config.toml
num_hidden_layers = 9
hidden_size = 96
num_attention_heads = 2
num_key_value_heads = 2
head_dim = 32
intermediate_size = 384
vocab_size = 1173
hidden_act = "tanh_gelu"
norm = "layernorm"
norm_place = "pre"
norm_eps = 1e-06
positions = "rope"
rope_theta = 10000.0
rope_fraction = 0.5
qk_norm = false
attn_scale = 0.177
bias = "none"
tie_word_embeddings = false
parallel_block = true
init = "trunc"
init_std_qkv = 0.051
init_std_o = 0.0
init_std_up = 0.051
init_std_down = 0.0
optimizer = "soap_variant"
learning_rate = 0.00248
beta1 = 0.95
beta2 = 0.99
weight_decay = 0.069
lr_head = 0.00545
max_grad_norm = 0.5
warmup_steps = 200
schedule = "wsd"
decay_fraction = 0.758
decay_shape = "pow"
final_lr_fraction = 0.1
batch_tokens = [8192, 16384, 32768]
max_seq_len = 1024
doc_mask = true
train_tokens = 86560000
max_steps = 5031
dataset = "wikipedia_en"
Each number is 128 + 24 x the weight over its row's rms, rounded and kept within 0 to 255. Layers, rows and columns count from 0. Numbers have three digits each. The size before them is the row's rms in percent of the matrix's.

# layer 3 attention query, 64x96, rms 0.097, rows 0-28, columns 0-47
109:132140096104152170121149150113151156119169098119157140140150132139163117169106152138143134112171170157132114128104147130139121110102120117109131
110:148119122163154097119109112155103137075130166102126169114145137096120094133099117103116119085139138093072187158127104104113142144101094116099128
073:131179148110123140155114110078109114125142156149110126125128149127110094083099163096122103160103120154142131133122144120137105102106083135143122
104:151130114109129136145141159090131156155128105153135110162118083131154108109130184140156154151113142192177082124103099177141107106116115129113130
113:135115113138115176143132156097136133144116123153152108169112065149153114119143149153151147143140111166156068116107099131119126132125117161108129
084:127109145109149078099152150093091105144189115101155140170151121149088170170126106159129109118162148128151132145141156129117130122165138121115149
094:117097120165155131141152135155111062120140122112107080159112106121126140146162107137125111153199105129156125132129128120124128156146112150124159
118:128098109104111130156126154098157128130136119141159087135156086130176126124125127123139124154129101157151102111091112166151130127129088141117118
094:165137156141108167114117113138095116107139156170121132109125162155108109117110142141104155124165145119162086157131110155110103127146132099134172
114:142153119123147146116109118178113149103129133159050119088100175126079145125108142137104133131147124103105144120160147092157129135123137118138127
103:130119138107091128161124158098137137156139151165107089148134073144180115147139164106139155164097094178134105144105139139114127126116111154128131
117:122151108146165104103124112168115108121118148113148143102103164119100154135134112127120110101128158102088153109173137094155129151113125158126123
105:139096123132125157139141145106105117131146133131125133158134131125147134095121072145169146168098145159114085102105142106146189098161169160157097
121:127112088109134100086152102170148111148130088124079098121123194115127151166123150137129102147108109142144156123165088132122114140135163089107147
109:120123126125182066140153133065142156126126173113140134140141113130140113152137104154143157185102136166128101131120153158153160110114130105172093
094:101138111148144167155147103101126110152105142106102151095181107107146069128131119128160134105075083137124092169149117157091127104126103149132161
108:155119162196151139102105124165097189136107162124142161096103129122124114133150128126118095104084134087087151144135147143110126155120120173142150
099:134137168114096154133165085129177131132135129123129129132058098112094153129154117142099145140172164099082122119130128159110134121157105155092134
110:107116172165136142103118136144153110128138121150159118141114138150158093181060117106144128108149115106117163127110147125177121107071148093171136
107:139166121103095151111140132111158147118103142128149148098116112115119134147134110153127120189118131139145104127120117096165138150135130144165066
108:121153157076089151135062162135089156123140121097148125136125112058120129174150135148124135112141121119084145123112114135152133115184154104126093
097:131144130109089142089131110148145092121149089118171107130141108128117120127078127166102129176074094151116149120126129161107124141115074166151112
102:118100157126112107133138149124192092115145124140103118155152135130103102112176140111123142123101150121037147141167155112160113168117138133109138
098:137117105144136178087156139107146142170125108088115133135149110127145101100127154118174178142143163125128109145106131111093112121136109143140136
097:147140118108103128136166153176173148116092114099165127162138157131103108152106170151123114114127144136132065138133175119108130123122112138126126
109:145153081127147112122124175123075107133143095111118184138113131119116134120120122113133123125171156128117175085124102142119119135116121119117121
101:122125142144142132121141189119130146143097097144146068148131145146153114109122147138111119129117126142139102140106108160114099125134099160112099
098:115060161158177108112128155164157151160098130134141083115125126143132120113157130131136153175131117124126102130105137119108146143136168123132109
107:141137141143121094107185140164155168120186150102142115082111101142092124136161115142110152110124086127131110104119097132138128143155138125088130
# layer 3 attention key, 64x96, rms 0.111, rows 0-27, columns 0-47
095:157128139118101135156126107059136134145121108174134124132134105117142122098144128135159109158136136110174134119084167140121104100135133181113110
096:150109074143086166122154153129181143123159134116120133148117124130162169155132119154111135129159098137127132106076110133157110146130106136096139
069:093041123123125142147134119102092132138111098107123104144167108126154104137124102138121150148118119150098105120152158104103165115192134136167138
102:108105134086152133108080133108125151155102109164092109103136127125107106105148098120147169125129143160147110148091157116126137095183114138170121
094:116072132069130119129137121131088147147105115106107102134157125117126134115131120147134135127138081165145105138093176137114159123170132101137075
101:129106150116158123179140109108147089098113120150106133172091141160139120126098151111109079165132117154090153106159098151110112156124122153118123
112:131110099112114120129131154093133157126116071149103106113148122131123133121118103118120171122119145129125114126103140139102138065164121153110106
093:155130163153082160093128136122097157141115126120121097126132137121110145075168129133117125162130147101131075162098141109119173119178150120127132
118:167155124127156129171177102111132074077138148122139169163113144132111142130083154132111100152101121094103139129129061130111122140103139133111136
094:135142142128141151141126114129139082120111129079150158136096118102114170119125134116126070142155104151103155128133092112120128141060110131146133
144:145191112150159117124138118157126095072160134127143164104109138125111117148105118105122104137158136113087149088162108112159105165091128129096154
177:155197131127152119146144115147122109080144129152145155128087136144100129150111138094109101138143121111116169130147098126161096141115128113105126
120:143192122149172106119131111156097104118136149132151109132105142143119118157144172129109118119169113092131136126133073097154119154062128102115118
094:092109152151140126106124147102062094130129108146166088140160138126126116104156130127142119107110123093130084107148166141068122130178154142102141
092:122177085122097158136136145139099113110117115108190085184070111130114129114145145063153119118103137134128135140158124143135142142099096154100133
089:147143108130127087117143133112152096107121109161137119159076157108114123149127124165142115146117164156137187103127092135172136148136126083140138
095:132146124115119136068112115132132133135144125098127087106119115103152131110158110171121174151124179148158092115075149100141135131148106116127100
085:133128133125122137125118167151141134130093126119097131171147138131150116112158138149154169116088161123167106130117090116131160132081138155104149
099:117163115126105182145128135114156135111135175131143114099145154131113132169138082142124119132150094113169094103109097140111126156160136157121123
087:152150172152149110172149099120124108081152155125145114112147116161115154112130125127146131129143135167070118107195103127113155131107104158096157
092:133162126199120123122177102205126100123135149138118141142134152109113154127151136119134090133109104110155151146134120098124098109108108131181121
084:133122130119114130177133152143096139142156103083088138164171142142136107113149112077131067154117058095099165099126123098152134155145113130149119
095:140158100114132175071110149119142140144137143182125158100138107152116110125134091147151135126126116159143119112125145151125166136126109114106121
092:114152139133155105144096141153153105144128100147166200114113097117115158144125132148126112110095105136116179155167081160133107148121107138122145
089:091127145133118143144137130088088146143133152151078132112157073098132099084132094149165144145087131107109148109124144132131129091114153129096112
096:096110137146136128122101131136168142176165124059101104118134117128165091115116115108130098139122114127149087179095119135099154105155087148121063
094:109183106155127139123104132112161105103127102112192152107134123133194163156133099064079128166075140124160161123139119116124121148102122123116122
091:133191163132144125144109093144109140084140128136139145102078142119147144145117142121094137156081124110107143172148103127100146175097142155142120